{
  "bias": "none",
  "tie_word_embeddings": true,
  "init_std_up": 0.0361,
  "init_std_down": 0.00659,
  "learning_rate": 0.0069,
  "lr_head": 0.0142,
  "max_grad_norm": 0.5,
  "final_lr_fraction": 0.0,
  "batch_tokens": 131072,
  "dataset": "wikipedia_en"
}
Each number is 50 + 10 x the weight over its row's rms, rounded and kept within 0 to 99. Layers, rows and columns count from 0. The size before them is the row's rms in percent of the matrix's.

# layer 8 MLP up, 768x192, rms 0.244, rows 608-680, columns 144-191
102:60 48 61 61 39 53 62 55 24 38 34 59 59 41 45 42 32 50 58 48 74 60 39 45 45 49 51 40 50 34 41 51 53 51 41 57 46 32 56 62 52 36 38 52 34 44 54 44
106:48 47 41 56 42 45 41 51 54 52 33 62 41 42 50 54 56 30 66 67 60 48 43 56 44 52 51 33 39 59 48 46 46 30 51 48 53 20 66 71 62 73 43 49 62 69 57 60
098:54 52 42 43 48 54 51 62 51 36 47 42 54 32 37 40 33 51 52 59 46 59 55 55 68 49 56 67 41 51 54 46 47 51 56 40 47 42 48 55 53 55 35 42 43 46 44 41
086:38 57 38 57 51 50 55 61 69 50 57 52 50 43 43 28 39 44 48 63 58 59 56 46 50 62 37 47 55 31 58 42 54 69 62 51 67 31 24 52 35 59 50 54 53 56 69 65
106:46 50 59 32 78 48 50 53 57 47 20 60 47 51 69 65 64 65 41 37 55 46 33 37 43 54 52 38 37 59 50 48 52 40 48 63 50 47 56 57 44 64 55 47 42 56 45 45
096:37 51 55 66 37 29 44 56 74 60 43 56 68 35 53 42 60 69 33 50 43 51 47 47 40 53 43 43 60 48 45 48 57 35 46 37 70 59 64 53 51 60 49 59 42 52 50 41
104:33 71 60 54 44 54 51 51 41 44 28 42 48 61 51 39 46 53 62 54 38 54 58 47 39 46 32 41 47 44 50 74 33 53 51 41 34 50 43 40 57 56 43 47 44 55 47 56
098:46 58 53 63 52 38 48 60 59 36 62 40 57 43 55 41 45 45 35 50 43 57 54 71 49 64 60 50 48 61 56 61 48 65 44 62 53 53 44 53 45 44 46 50 62 38 64 62
101:38 54 48 52 53 48 63 67 38 66 48 40 51 72 50 68 48 40 53 52 37 52 36 28 29 47 56 45 46 41 65 51 74 52 44 51 57 66 62 35 57 56 61 58 38 59 41 47
102:53 45 45 41 65 41 48 56 45 63 52 54 25 61 56 50 48 44 51 55 59 65 47 45 55 48 34 58 51 45 54 47 62 40 49 52 33 49 54 48 56 42 53 37 31 41 33 60
109:64 56 35 46 48 48 61 46 60 34 59 34 45 47 38 35 64 55 40 60 56 33 45 49 47 55 61 53 60 59 37 52 40 46 50 52 42 45 57 56 61 76 55 57 47 54 52 67
091:53 55 51 42 34 50 42 57 54 53 60 48 46 40 42 47 47 60 69 47 75 32 29 59 56 58 53 55 49 46 43 46 41 48 48 50 41 43 53 43 42 39 47 54 33 31 40 29
103:28 50 56 64 48 56 63 45 53 33 43 29 33 50 41 61 55 56 83 51 42 53 52 45 40 47 47 44 64 56 47 54 50 65 64 53 50 59 35 44 54 47 34 47 46 48 40 50
100:62 46 41 41 51 52 64 48 68 38 60 32 34 60 67 67 29 25 37 50 60 42 60 56 49 47 40 51 43 67 35 47 56 51 22 59 44 41 49 45 43 58 57 53 58 32 55 43
111:55 53 74 25 46 47 47 46 50 46 62 52 53 60 54 66 49 42 56 52 47 53 44 50 59 48 51 65 35 53 30 38 61 35 53 37 31 48 49 50 46 54 61 47 46 70 53 55
096:73 53 45 44 45 60 45 58 47 56 55 48 52 55 55 53 41 39 51 49 37 51 53 55 45 46 53 59 64 51 48 67 33 54 67 52 60 57 61 77 38 51 47 35 51 50 59 39
102:58 50 63 40 47 46 54 65 49 37 70 55 34 50 51 56 46 26 56 48 50 68 42 49 47 53 60 45 62 42 36 68 52 45 40 61 44 48 62 36 37 47 59 59 50 64 52 54
096:72 60 60 53 36 55 42 30 39 33 39 64 50 45 51 54 52 49 35 52 47 58 54 61 33 48 46 58 56 59 43 38 57 61 48 54 65 54 44 40 56 54 53 48 58 53 64 46
105:64 66 45 45 48 50 27 30 49 61 43 56 28 51 51 59 53 45 37 57 42 33 50 54 58 68 47 50 44 51 45 43 46 67 67 60 55 56 36 71 57 34 58 66 50 48 56 40
106:58 56 34 31 45 41 61 76 52 65 57 64 43 48 57 50 42 35 58 67 50 39 46 38 37 65 53 47 41 62 46 44 49 50 52 64 41 36 42 39 56 52 48 65 53 50 49 34
105:41 44 54 42 60 35 51 53 39 65 47 48 66 39 27 51 35 42 52 61 61 43 48 39 48 48 52 62 47 43 46 64 39 36 49 54 44 53 60 47 71 41 73 57 48 57 38 59
094:64 42 62 43 45 63 68 35 69 68 50 34 44 41 38 29 52 50 56 69 39 61 60 50 46 57 48 50 52 48 46 69 54 50 49 49 53 59 52 34 48 46 56 43 57 42 20 49
094:64 60 38 67 48 52 59 55 36 45 51 38 51 57 30 57 38 39 69 44 61 39 52 52 56 45 39 57 54 40 59 59 44 54 60 31 46 47 38 61 38 51 58 34 56 32 27 38
093:53 58 52 58 51 56 69 47 67 31 51 58 37 36 64 53 51 39 37 61 69 49 72 50 42 55 63 69 40 59 68 58 49 32 51 57 50 51 59 38 38 45 36 41 50 58 42 50
097:36 52 32 60 49 58 42 57 40 61 58 51 44 44 35 54 52 42 35 43 68 58 57 42 43 38 37 42 51 66 51 75 47 61 40 43 56 63 41 58 57 45 29 58 62 48 59 36
098:43 63 65 47 71 45 38 46 39 64 52 49 62 40 42 44 61 56 43 34 49 51 71 58 56 56 68 50 42 48 55 66 62 53 39 60 52 50 42 46 45 47 50 49 67 67 37 20
103:46 60 36 51 49 52 67 66 46 35 57 49 51 51 42 36 29 47 54 58 59 41 47 43 46 43 50 53 50 53 68 29 43 68 55 45 54 39 41 47 56 53 78 71 56 68 42 52
089:56 56 60 49 42 37 45 50 51 50 42 68 75 49 37 46 35 38 64 38 47 43 69 50 66 53 43 54 44 45 71 44 42 36 53 41 51 48 52 61 45 60 41 50 45 36 39 64
100:40 53 69 35 34 40 65 58 42 62 43 53 41 51 46 59 67 36 60 58 64 49 20 64 51 32 52 65 59 61 64 39 54 38 49 38 39 56 34 41 56 51 61 49 52 43 46 50
108:53 33 43 35 50 42 50 45 46 46 43 59 30 52 42 42 57 21 62 65 52 59 72 38 55 55 45 57 51 43 41 63 40 63 56 45 60 39 50 45 53 51 72 66 56 49 54 48
103:45 56 75 65 45 49 49 39 43 55 54 68 53 43 55 31 46 63 43 61 54 44 56 32 56 55 42 60 66 50 53 47 59 20 54 53 72 42 77 55 55 55 58 45 42 69 39 54
096:56 51 45 50 60 55 38 69 34 46 39 41 53 65 52 57 42 49 57 57 42 46 51 47 67 55 34 52 43 43 41 66 44 61 53 51 56 64 60 43 57 30 50 58 67 46 43 45
098:41 56 39 56 62 48 59 54 60 41 53 48 52 56 42 63 52 60 49 55 35 57 33 56 50 56 63 64 57 42 56 39 29 57 55 51 48 46 45 33 57 45 59 62 56 37 44 32
098:55 45 42 51 67 63 38 52 46 51 64 57 58 63 65 55 51 43 28 48 51 43 41 47 34 60 39 48 25 46 59 44 47 59 35 57 50 45 57 50 57 50 61 68 47 40 56 35
108:61 62 25 51 45 53 44 65 53 44 51 49 41 42 34 52 47 58 44 52 51 51 34 54 51 61 55 39 60 50 44 74 36 43 70 63 56 36 28 54 64 46 55 38 50 57 31 29
092:53 52 41 45 37 47 64 51 54 55 58 46 38 40 53 56 47 51 52 62 35 48 53 35 42 33 53 39 66 54 47 47 44 25 45 54 50 54 47 54 51 62 44 61 56 73 46 44
098:54 40 53 46 57 53 39 62 44 65 41 42 54 42 58 50 39 59 52 32 50 61 50 46 62 65 48 57 53 48 54 42 34 41 60 39 54 36 65 38 40 51 50 43 37 47 65 37
103:53 52 28 50 43 58 49 50 55 53 53 24 56 57 55 48 37 64 51 52 38 53 58 64 73 55 59 52 60 53 44 44 33 40 38 48 41 36 57 49 29 40 56 42 58 60 58 31
094:49 39 68 38 50 61 51 38 48 58 59 37 56 58 52 64 51 50 34 55 32 55 66 55 38 51 37 38 65 47 59 46 52 59 56 54 45 39 47 46 44 63 41 56 37 59 49 59
090:53 51 68 43 46 52 35 45 49 38 24 48 56 51 53 54 41 42 43 45 45 42 52 44 27 38 45 61 57 49 55 56 48 45 37 64 58 57 47 55 54 52 49 66 39 56 60 54
092:32 47 45 59 58 43 63 56 41 38 58 64 69 60 56 58 54 75 73 67 47 46 51 44 40 53 45 39 50 59 52 63 63 49 59 42 45 44 48 40 35 39 57 58 57 36 54 53
098:71 43 42 51 57 56 42 56 57 41 48 55 50 38 61 54 54 56 48 61 63 38 46 47 43 52 41 49 52 38 56 55 33 34 51 58 25 64 48 60 50 36 68 50 50 54 50 68
101:53 34 39 32 38 53 47 51 51 47 36 61 46 57 46 35 38 45 43 47 50 49 42 35 59 37 41 48 46 54 37 53 37 56 39 63 51 59 51 14 64 61 37 66 48 60 59 62
095:44 50 44 55 57 55 53 53 63 36 64 74 66 43 52 56 65 67 32 56 59 46 35 33 46 41 54 49 43 60 60 41 48 40 60 39 74 39 51 69 48 68 46 47 48 47 58 67
105:34 40 53 48 46 60 47 42 53 65 37 53 58 58 39 37 49 52 42 65 37 53 45 61 53 45 45 47 68 55 54 36 48 68 56 53 35 39 47 39 58 52 55 62 35 51 32 44
084:44 57 37 44 45 34 52 59 57 46 62 52 44 53 41 42 33 49 36 53 59 58 43 56 46 33 58 54 58 44 52 60 43 44 54 44 54 61 53 56 51 62 51 43 55 45 59 63
090:31 55 38 31 58 46 38 43 52 63 37 35 62 40 40 44 52 70 41 58 54 51 28 50 47 29 42 33 52 39 51 55 43 57 51 38 59 60 45 65 51 61 57 51 52 57 41 62
094:38 37 42 56 46 49 65 68 45 43 62 51 56 61 53 56 61 54 60 50 39 44 52 45 47 55 44 58 48 51 37 29 49 42 46 56 70 22 42 53 39 43 52 49 40 51 41 37
097:43 52 47 39 59 50 47 52 73 51 55 38 37 37 39 41 39 48 42 41 55 49 39 53 65 71 53 55 48 37 48 41 43 37 49 51 43 43 37 31 60 47 58 56 47 61 46 54
086:51 51 57 69 68 53 68 51 48 45 47 43 59 58 42 63 59 56 55 40 46 41 29 56 46 58 42 43 51 42 45 50 47 56 50 30 47 52 61 59 65 55 58 46 52 53 60 57
112:43 59 54 41 45 45 40 50 43 61 44 62 40 45 61 45 60 55 45 57 49 63 56 47 49 48 46 61 59 54 60 40 54 39 54 52 37 60 38 33 51 62 46 37 61 51 42 57
099:46 42 29 47 41 50 49 52 56 38 55 52 28 71 64 45 37 42 68 87 64 56 62 42 42 43 38 34 57 52 43 43 60 42 45 52 53 48 57 40 52 52 66 59 35 57 47 33
107:43 59 40 31 47 46 52 44 38 50 45 51 38 48 53 51 43 46 62 55 33 48 47 42 53 42 56 53 52 51 52 42 70 54 46 63 35 45 36 47 51 42 46 57 53 59 69 62
090:62 31 52 51 46 61 43 53 40 53 33 32 50 60 47 50 57 57 65 36 33 60 54 49 46 41 45 54 57 57 33 50 64 67 51 38 55 24 68 54 67 70 50 52 51 51 53 63
109:68 42 32 56 54 53 52 50 78 61 53 54 51 44 61 49 61 66 41 71 43 44 46 60 64 44 46 59 60 41 46 54 51 57 34 46 57 38 31 62 61 49 50 68 55 44 45 55
104:54 47 77 32 46 50 63 44 42 32 47 50 53 62 56 45 52 36 44 55 49 38 53 45 56 41 50 45 49 39 50 54 31 56 60 57 48 56 54 54 43 30 41 34 63 44 49 44
099:34 74 62 56 53 58 55 50 55 61 65 50 45 54 75 46 50 43 51 39 45 41 39 53 44 48 49 56 61 61 39 64 41 51 42 56 45 57 46 59 58 57 57 47 48 50 37 70
095:44 41 43 55 62 46 55 30 41 42 56 62 58 49 50 67 68 43 39 35 36 46 51 84 49 49 35 70 70 49 55 55 38 39 59 37 60 36 47 63 52 44 41 42 52 42 27 42
093:40 50 52 53 34 53 69 43 52 62 47 40 65 44 38 56 59 44 55 40 49 57 34 59 75 67 53 42 65 56 40 53 61 39 47 26 55 40 40 39 45 46 55 60 56 52 64 47
112:37 42 44 58 37 44 46 46 54 67 53 44 49 54 56 45 71 43 45 44 34 48 49 57 45 44 41 45 64 63 64 34 53 49 46 45 56 50 60 65 51 61 59 50 38 38 38 47
099:44 45 39 61 37 52 42 32 54 47 47 34 55 58 51 47 45 56 66 61 47 61 26 46 48 61 50 45 61 70 57 58 53 56 67 65 40 46 24 39 48 49 45 55 58 50 53 63
090:61 61 48 44 47 55 37 45 48 41 56 40 39 46 36 46 49 43 53 56 52 36 43 36 52 43 43 49 43 41 62 51 52 63 49 37 42 50 54 49 50 46 58 45 59 38 52 52
108:49 34 41 57 48 44 45 44 39 61 47 40 66 64 61 58 62 54 54 53 41 76 52 46 41 49 44 44 39 40 59 57 46 44 50 47 49 55 53 52 37 40 65 66 63 36 63 55
106:54 52 43 61 36 70 50 54 56 41 43 48 53 52 35 35 50 61 41 60 30 67 32 62 65 52 48 53 56 42 52 51 61 56 49 48 32 52 46 70 43 57 50 46 37 61 39 70
092:62 59 49 35 58 49 65 44 62 62 68 34 41 58 39 25 53 41 42 34 55 55 32 56 57 56 52 64 40 49 47 39 50 39 56 48 36 61 35 41 42 47 53 48 52 53 55 42
116:52 35 46 52 41 62 44 44 56 60 51 44 50 51 49 34 44 52 58 54 39 50 61 45 63 29 42 44 41 36 54 57 52 34 57 53 50 34 53 55 66 56 54 50 50 49 50 56
090:41 45 50 62 36 51 54 56 46 46 53 47 39 37 56 50 40 38 43 62 27 70 42 45 41 41 68 71 53 44 44 42 61 47 48 72 57 71 50 54 44 42 48 56 65 44 35 62
095:63 44 53 45 43 34 56 34 43 49 62 42 45 49 40 41 55 40 50 49 52 54 51 56 44 53 51 72 57 43 43 39 40 57 60 47 58 43 36 48 62 32 48 54 60 54 39 51
104:32 48 31 53 51 50 45 62 57 56 18 47 43 57 43 48 49 59 58 34 58 57 55 58 44 35 64 37 45 49 32 56 38 44 55 54 40 40 30 40 51 71 64 56 50 60 50 40
109:55 45 57 53 43 44 49 69 36 27 59 62 49 67 50 55 56 45 49 48 48 36 44 61 49 47 52 58 53 40 47 49 43 58 44 56 62 45 43 69 49 39 60 50 38 37 59 61
092:44 48 66 50 38 49 49 35 51 42 73 69 46 40 41 54 52 43 67 58 38 61 52 52 39 33 44 48 57 40 41 59 55 55 63 55 62 39 47 39 51 59 60 42 57 59 50 44
087:45 46 39 42 52 43 34 65 59 56 38 48 46 54 67 66 54 57 35 63 58 46 45 57 57 55 63 46 40 56 44 66 43 46 74 45 47 48 68 59 47 46 61 58 60 45 33 32
100:46 40 68 62 48 55 62 50 56 53 63 49 54 38 41 58 68 32 31 52 32 54 40 37 43 43 48 62 46 59 61 49 36 44 44 37 48 44 56 58 57 39 71 58 49 56 48 45
# layer 8 MLP down (transposed), 768x192, rms 0.241, rows 608-679, columns 144-191
106:35 52 58 44 43 57 48 48 30 56 54 46 47 57 34 61 55 58 44 59 41 31 64 53 30 55 44 64 65 54 36 68 54 66 60 64 44 53 49 44 54 47 61 66 44 57 59 37
119:58 65 25 51 60 53 56 57 34 53 40 49 60 61 41 53 22 61 48 44 44 56 48 42 57 36 41 67 56 55 47 59 53 45 54 39 56 44 47 49 49 60 57 59 57 60 31 57
111:38 59 40 39 55 44 38 60 52 54 42 61 52 55 62 49 55 63 38 60 70 52 71 56 46 55 48 63 65 68 49 22 57 60 26 47 62 61 38 44 42 64 37 58 56 58 67 53
088:54 54 54 34 34 37 28 49 58 32 30 59 49 43 63 40 57 64 62 50 42 31 27 41 51 68 44 55 44 45 60 53 53 34 51 51 35 50 59 46 46 52 35 50 65 47 40 36
110:52 32 42 44 34 47 35 60 63 44 61 47 58 40 51 49 42 54 56 49 51 54 35 41 66 52 44 39 59 67 80 49 60 53 45 51 46 51 53 20 55 50 53 47 50 44 46 62
098:50 60 58 60 73 47 53 45 54 47 26 51 60 67 48 38 41 64 42 42 56 39 41 57 45 43 42 55 33 48 53 43 41 41 38 60 47 68 56 47 31 38 41 32 51 91 50 47
093:77 29 27 39 50 62 41 59 56 66 33 39 57 47 44 46 48 66 47 56 54 35 49 47 60 29 47 56 44 45 60 60 40 54 36 53 54 59 51 42 59 50 34 48 50 40 51 49
107:67 42 34 54 43 66 52 39 49 36 45 49 52 45 48 48 51 47 60 59 48 67 46 44 50 63 39 52 50 52 49 65 51 65 54 56 52 51 54 59 61 58 43 48 66 68 45 46
102:57 66 66 49 45 36 59 44 44 43 44 67 44 51 36 57 38 52 56 47 61 47 61 58 55 42 36 61 54 60 49 61 46 62 34 49 62 65 46 61 52 40 24 20 66 37 59 45
108:37 50 71 55 63 46 57 34 31 46 56 40 59 58 41 53 31 47 61 57 41 52 63 59 49 48 50 64 62 37 52 44 58 44 48 53 57 50 60 58 42 61 44 52 42 58 50 61
114:46 32 49 54 66 54 28 52 50 51 40 54 67 53 53 51 40 41 44 72 53 26 58 65 43 57 51 56 25 43 29 46 66 36 53 46 41 52 63 43 51 44 57 51 63 39 44 38
090:53 55 31 38 59 55 45 54 59 65 48 65 60 60 59 44 52 46 44 44 54 49 63 60 59 38 49 50 37 55 50 33 54 60 26 55 53 56 53 52 48 52 65 41 67 59 73 54
105:40 42 54 45 51 55 64 47 62 58 47 48 49 46 61 47 62 68 44 43 45 52 42 66 46 51 60 53 14 55 24 68 57 49 42 48 50 52 40 36 62 56 45 46 51 49 69 50
094:31 49 34 53 23 50 62 44 47 63 53 36 51 44 43 45 45 54 49 64 62 28 63 40 63 64 29 68 27 61 46 53 52 58 47 38 59 52 58 44 59 41 65 61 70 46 44 51
085:70 42 52 33 55 46 45 40 37 55 53 41 62 41 56 49 46 45 51 54 48 40 30 46 63 43 48 53 50 43 49 46 48 50 41 42 38 48 53 42 44 51 52 40 26 60 48 46
098:51 34 54 45 40 59 53 44 56 39 57 46 42 24 65 48 52 66 67 53 62 44 57 44 59 66 35 57 46 65 59 42 44 55 46 41 53 52 50 46 41 60 51 69 63 54 45 42
103:55 47 64 68 41 55 54 60 44 55 50 56 49 50 52 39 48 49 42 42 46 58 65 39 24 57 30 52 29 64 42 55 58 49 52 43 44 39 63 25 60 56 49 51 45 72 48 37
100:45 63 42 41 73 44 27 43 58 82 50 43 41 54 73 39 57 61 56 46 40 53 48 65 36 64 46 49 48 44 78 50 66 58 38 66 24 53 62 60 61 44 38 51 43 54 40 79
115:59 47 64 55 48 55 50 42 48 37 55 59 56 46 49 64 42 63 63 45 43 62 55 64 68 40 44 66 53 47 63 50 54 57 45 52 40 56 44 40 56 56 22 50 38 62 47 50
106:44 40 59 66 58 60 26 43 46 38 59 66 50 51 42 64 55 56 55 39 48 63 46 53 53 66 47 51 64 33 65 36 40 44 47 31 52 67 58 59 41 46 31 57 45 54 54 52
104:62 48 53 57 42 61 47 49 51 57 50 50 36 69 44 53 69 58 56 29 51 46 51 54 57 47 45 53 35 61 48 62 70 46 52 57 32 49 49 52 28 44 36 52 54 35 57 22
093:47 35 50 59 48 57 52 75 51 42 53 60 63 71 55 58 51 53 43 48 61 40 34 50 58 37 51 59 33 59 42 59 43 53 37 62 48 56 42 59 31 59 54 44 48 52 79 40
096:45 35 64 50 49 36 46 61 70 66 53 63 46 43 41 38 49 41 57 18 58 51 62 45 34 64 57 60 47 60 37 50 60 57 50 37 49 52 68 59 26 35 48 43 57 47 50 46
076:42 51 49 59 38 50 60 31 41 78 46 40 46 44 50 40 44 47 61 41 46 43 61 56 44 51 60 59 41 53 38 42 56 48 37 55 42 49 31 41 29 57 42 59 56 56 53 56
092:39 57 41 39 52 42 61 71 51 37 46 55 45 63 37 28 47 52 50 40 42 35 63 53 43 66 50 46 52 39 45 43 43 51 43 49 56 39 53 47 34 49 52 47 55 46 60 54
097:41 37 29 54 51 48 41 58 59 47 43 66 54 45 63 52 42 64 51 51 73 54 53 41 49 51 48 56 64 53 26 27 46 39 47 65 49 58 51 55 44 43 48 45 44 52 65 64
105:44 58 54 51 62 60 56 50 44 21 48 60 64 53 46 46 61 59 56 60 58 40 56 48 48 44 49 57 52 55 30 39 57 52 55 51 39 52 54 58 65 44 49 52 56 50 56 44
098:50 33 52 33 45 37 60 56 62 47 47 37 50 44 39 51 50 58 30 51 39 42 54 59 45 51 60 41 20 64 40 61 52 45 57 54 62 52 33 46 51 66 59 45 39 72 50 65
108:50 24 68 45 45 50 46 49 59 57 47 56 52 47 47 60 56 47 64 29 47 48 53 75 54 40 45 61 52 53 45 44 53 45 59 68 54 41 59 40 47 58 46 68 49 35 39 57
102:50 74 35 54 48 43 46 47 57 54 42 45 58 54 28 58 46 64 50 66 52 44 55 37 56 35 64 49 40 64 55 39 47 53 58 62 57 53 47 37 59 43 56 39 45 37 43 60
099:57 53 38 49 49 40 61 44 50 53 20 48 38 47 38 66 54 44 39 49 52 51 44 51 64 47 57 47 38 57 49 52 37 64 45 61 43 51 32 48 53 54 46 38 66 33 61 39
101:52 52 51 44 52 51 33 50 66 50 38 73 35 56 51 72 35 42 59 49 43 42 34 41 43 50 56 50 56 56 61 37 56 46 43 50 57 59 49 53 47 62 37 53 53 59 42 52
098:36 52 50 42 48 56 61 50 39 66 41 50 46 37 36 41 51 62 57 46 53 47 62 68 43 39 63 58 49 37 30 62 55 46 53 26 51 54 37 50 56 55 69 58 44 54 53 44
099:58 32 47 45 45 45 60 59 50 60 51 60 66 37 65 45 47 48 52 48 59 58 63 38 43 37 42 62 59 64 58 45 52 50 42 61 60 61 42 57 56 54 43 43 68 46 64 52
108:60 64 63 55 49 49 55 56 40 41 51 56 41 38 56 52 45 37 76 59 42 53 42 47 40 46 26 54 43 56 36 45 56 43 69 42 49 35 76 49 55 24 57 50 42 59 50 65
092:52 46 37 54 48 34 43 44 49 42 51 66 49 59 56 55 50 46 48 49 58 58 49 52 68 53 74 52 56 18 76 68 50 48 44 39 43 34 61 25 56 35 35 72 69 48 56 59
095:44 37 69 52 48 66 58 42 80 48 57 44 51 47 38 46 46 35 50 32 66 60 59 52 52 72 41 61 39 27 54 54 40 44 63 37 48 53 59 40 42 51 53 40 38 41 55 51
092:56 46 39 49 42 47 35 65 51 31 62 59 48 50 55 63 57 51 42 51 53 52 41 61 38 52 32 43 46 52 61 31 56 41 51 65 46 47 39 52 66 48 38 58 43 48 38 50
093:51 74 38 63 36 62 62 52 51 31 41 62 43 43 50 69 45 33 56 49 52 52 64 59 52 50 51 38 74 48 42 55 23 79 52 61 71 48 48 61 54 46 37 70 45 33 45 50
090:41 58 36 54 57 57 47 60 66 55 44 43 64 52 54 47 55 37 66 43 34 35 29 54 64 51 57 35 45 52 68 38 43 58 39 48 35 49 38 66 56 59 29 33 55 50 57 57
085:63 55 53 42 56 54 56 65 56 59 37 48 63 44 51 47 43 70 37 42 48 58 40 41 42 54 62 67 35 48 82 53 36 48 53 53 41 52 63 71 57 62 40 40 35 40 48 67
103:41 50 45 52 47 48 45 63 54 59 50 39 56 50 46 49 39 34 27 45 51 54 50 72 61 45 55 43 43 44 63 47 42 44 35 50 64 51 54 41 35 41 61 37 78 62 61 62
107:74 72 55 52 40 60 53 54 58 47 52 61 51 35 50 53 32 42 52 43 56 51 56 71 33 46 32 60 42 37 44 62 45 49 70 47 53 49 43 84 39 40 62 43 62 56 36 61
099:41 46 61 63 45 57 41 53 60 51 44 56 29 49 59 48 47 39 72 27 61 54 48 38 38 57 67 60 52 55 36 55 68 57 48 54 60 49 43 42 48 51 56 51 35 42 47 48
103:38 44 59 48 27 48 34 52 61 37 57 50 35 40 52 60 52 52 50 62 47 41 48 47 49 43 42 54 52 60 39 38 38 47 53 37 36 32 36 51 67 49 56 61 62 63 32 54
092:53 51 54 46 48 67 62 37 54 56 43 56 35 34 56 78 51 62 55 54 33 52 51 34 47 58 57 48 34 55 35 42 29 61 60 65 54 50 56 36 55 50 47 49 52 61 42 52
101:57 47 65 52 43 37 30 41 47 50 72 64 61 46 51 53 46 54 47 53 29 39 52 56 45 69 50 50 43 52 56 56 39 53 47 56 30 31 63 41 55 63 38 46 53 27 45 43
101:44 40 67 36 35 54 49 38 69 62 44 37 49 32 48 66 59 55 44 49 55 49 58 43 62 53 43 65 54 53 49 52 34 56 71 55 49 63 39 53 51 52 50 36 55 47 51 59
100:69 55 48 44 48 49 48 64 64 40 44 57 46 52 54 51 59 62 70 47 35 53 42 45 58 32 49 51 62 54 27 46 17 56 39 46 45 55 52 41 39 27 44 55 65 44 51 54
075:48 59 53 54 35 57 51 47 53 62 40 73 49 44 65 52 31 44 49 47 51 60 65 62 61 52 61 42 58 58 57 55 61 47 47 65 51 54 53 53 45 58 50 46 67 38 45 53
121:34 43 60 68 33 52 37 57 46 54 59 45 43 56 49 44 56 56 45 28 60 56 61 45 53 41 65 55 35 49 38 68 74 40 63 36 46 44 48 51 61 53 41 63 53 54 72 38
099:44 31 65 48 38 63 42 45 83 30 72 46 38 63 43 37 60 51 68 43 61 47 48 62 60 59 34 55 55 44 62 31 70 57 44 43 52 57 57 39 61 65 31 48 54 50 39 52
115:50 67 52 44 54 47 51 53 41 56 46 49 30 63 57 32 41 52 69 52 55 53 77 44 62 68 39 62 38 50 47 44 62 56 54 32 54 48 42 43 61 66 53 66 42 59 66 48
076:35 46 39 36 55 55 47 54 40 49 58 66 48 61 59 67 59 36 53 64 54 48 41 62 56 65 46 43 44 49 43 51 52 38 34 55 61 54 44 42 29 53 60 42 41 33 56 60
109:33 50 55 38 50 73 43 58 45 45 61 39 47 68 52 53 66 38 57 43 50 43 52 42 44 52 56 55 56 63 58 58 48 53 44 67 43 79 57 38 50 41 64 46 33 56 62 43
096:41 55 58 67 52 51 44 44 43 49 27 43 52 45 61 51 45 66 35 39 58 49 60 54 56 55 49 61 45 34 45 63 37 43 38 52 44 73 58 54 32 39 37 52 32 53 56 50
107:48 58 56 49 55 41 63 47 57 67 43 44 47 57 44 50 63 23 57 64 49 67 70 43 57 63 32 44 65 56 40 56 67 53 50 41 57 27 53 43 45 58 47 56 64 53 40 56
097:41 49 55 66 50 56 70 42 68 40 52 49 61 59 50 44 40 64 49 48 51 41 68 52 42 73 40 58 45 45 58 40 49 37 50 38 52 60 42 40 53 54 50 54 57 43 71 40
104:38 59 56 59 58 42 52 33 32 18 74 48 32 47 44 44 40 55 48 48 77 45 52 51 45 69 32 47 41 52 40 56 51 57 54 60 45 52 54 63 47 66 33 55 38 39 35 48
121:49 29 41 64 32 54 48 53 30 66 58 53 32 42 47 40 58 53 46 53 41 50 45 39 58 52 15 57 59 47 64 50 47 37 66 29 59 76 28 54 63 47 48 39 72 52 41 50
104:19 47 42 61 59 32 53 53 49 55 56 51 43 50 32 58 48 33 59 46 51 54 81 47 53 33 63 60 55 36 39 42 65 47 24 44 45 44 57 51 43 35 65 63 55 46 51 50
085:34 49 36 50 41 64 65 39 45 59 45 47 53 46 54 49 65 45 50 62 58 48 68 38 47 54 43 31 39 44 39 52 40 54 40 43 54 62 33 52 47 54 43 39 48 56 63 50
104:46 45 54 45 54 43 44 58 65 43 46 46 48 52 40 52 39 44 56 45 62 54 58 74 76 44 39 39 35 50 60 39 52 50 52 53 38 52 45 44 45 52 48 51 49 60 47 48
100:51 75 67 50 74 47 59 56 54 32 51 60 46 35 66 48 39 60 42 52 49 68 51 52 36 49 54 44 40 58 45 39 58 40 41 46 37 52 38 49 50 43 50 48 73 61 28 55
100:54 49 64 43 48 45 55 62 56 57 43 52 63 46 62 59 49 52 46 47 47 41 51 51 47 57 31 36 55 60 70 65 59 55 65 56 60 51 55 40 47 27 58 46 55 51 37 37
111:62 52 60 48 37 57 57 57 50 44 45 58 36 62 57 40 27 48 57 42 64 43 54 51 59 55 34 62 43 41 51 61 42 54 56 56 56 41 65 61 38 36 53 55 55 51 52 66
088:54 55 60 58 25 51 50 43 76 47 68 51 51 42 44 49 56 51 55 34 56 54 43 52 56 34 46 46 53 41 49 49 65 53 47 64 58 48 62 41 35 52 49 58 49 55 60 43
091:60 43 46 53 46 71 52 57 51 47 49 59 50 57 57 54 62 64 53 31 53 62 53 55 51 57 37 28 56 42 56 55 58 40 50 48 60 51 57 71 34 62 32 51 47 51 48 51
104:38 42 41 53 46 50 49 61 33 51 41 33 56 57 30 51 45 51 47 79 41 45 37 44 42 53 38 67 61 50 40 35 51 59 53 64 61 42 58 34 61 51 48 37 40 53 48 51
101:55 46 52 42 57 63 53 69 64 51 49 52 39 54 45 28 46 54 36 45 54 44 51 39 63 43 58 50 42 42 52 39 45 40 60 54 45 54 70 59 51 54 30 49 61 51 48 47
098:72 51 39 34 48 41 54 69 53 53 49 57 55 52 56 36 42 44 48 54 42 47 44 47 62 67 24 65 48 60 65 31 31 48 64 35 48 53 54 41 54 41 44 38 54 60 71 47
082:48 60 63 44 40 50 63 46 40 59 40 44 56 52 38 39 53 39 66 49 48 32 43 54 42 46 53 36 41 52 51 28 64 67 28 40 48 64 43 67 56 44 50 59 36 55 55 51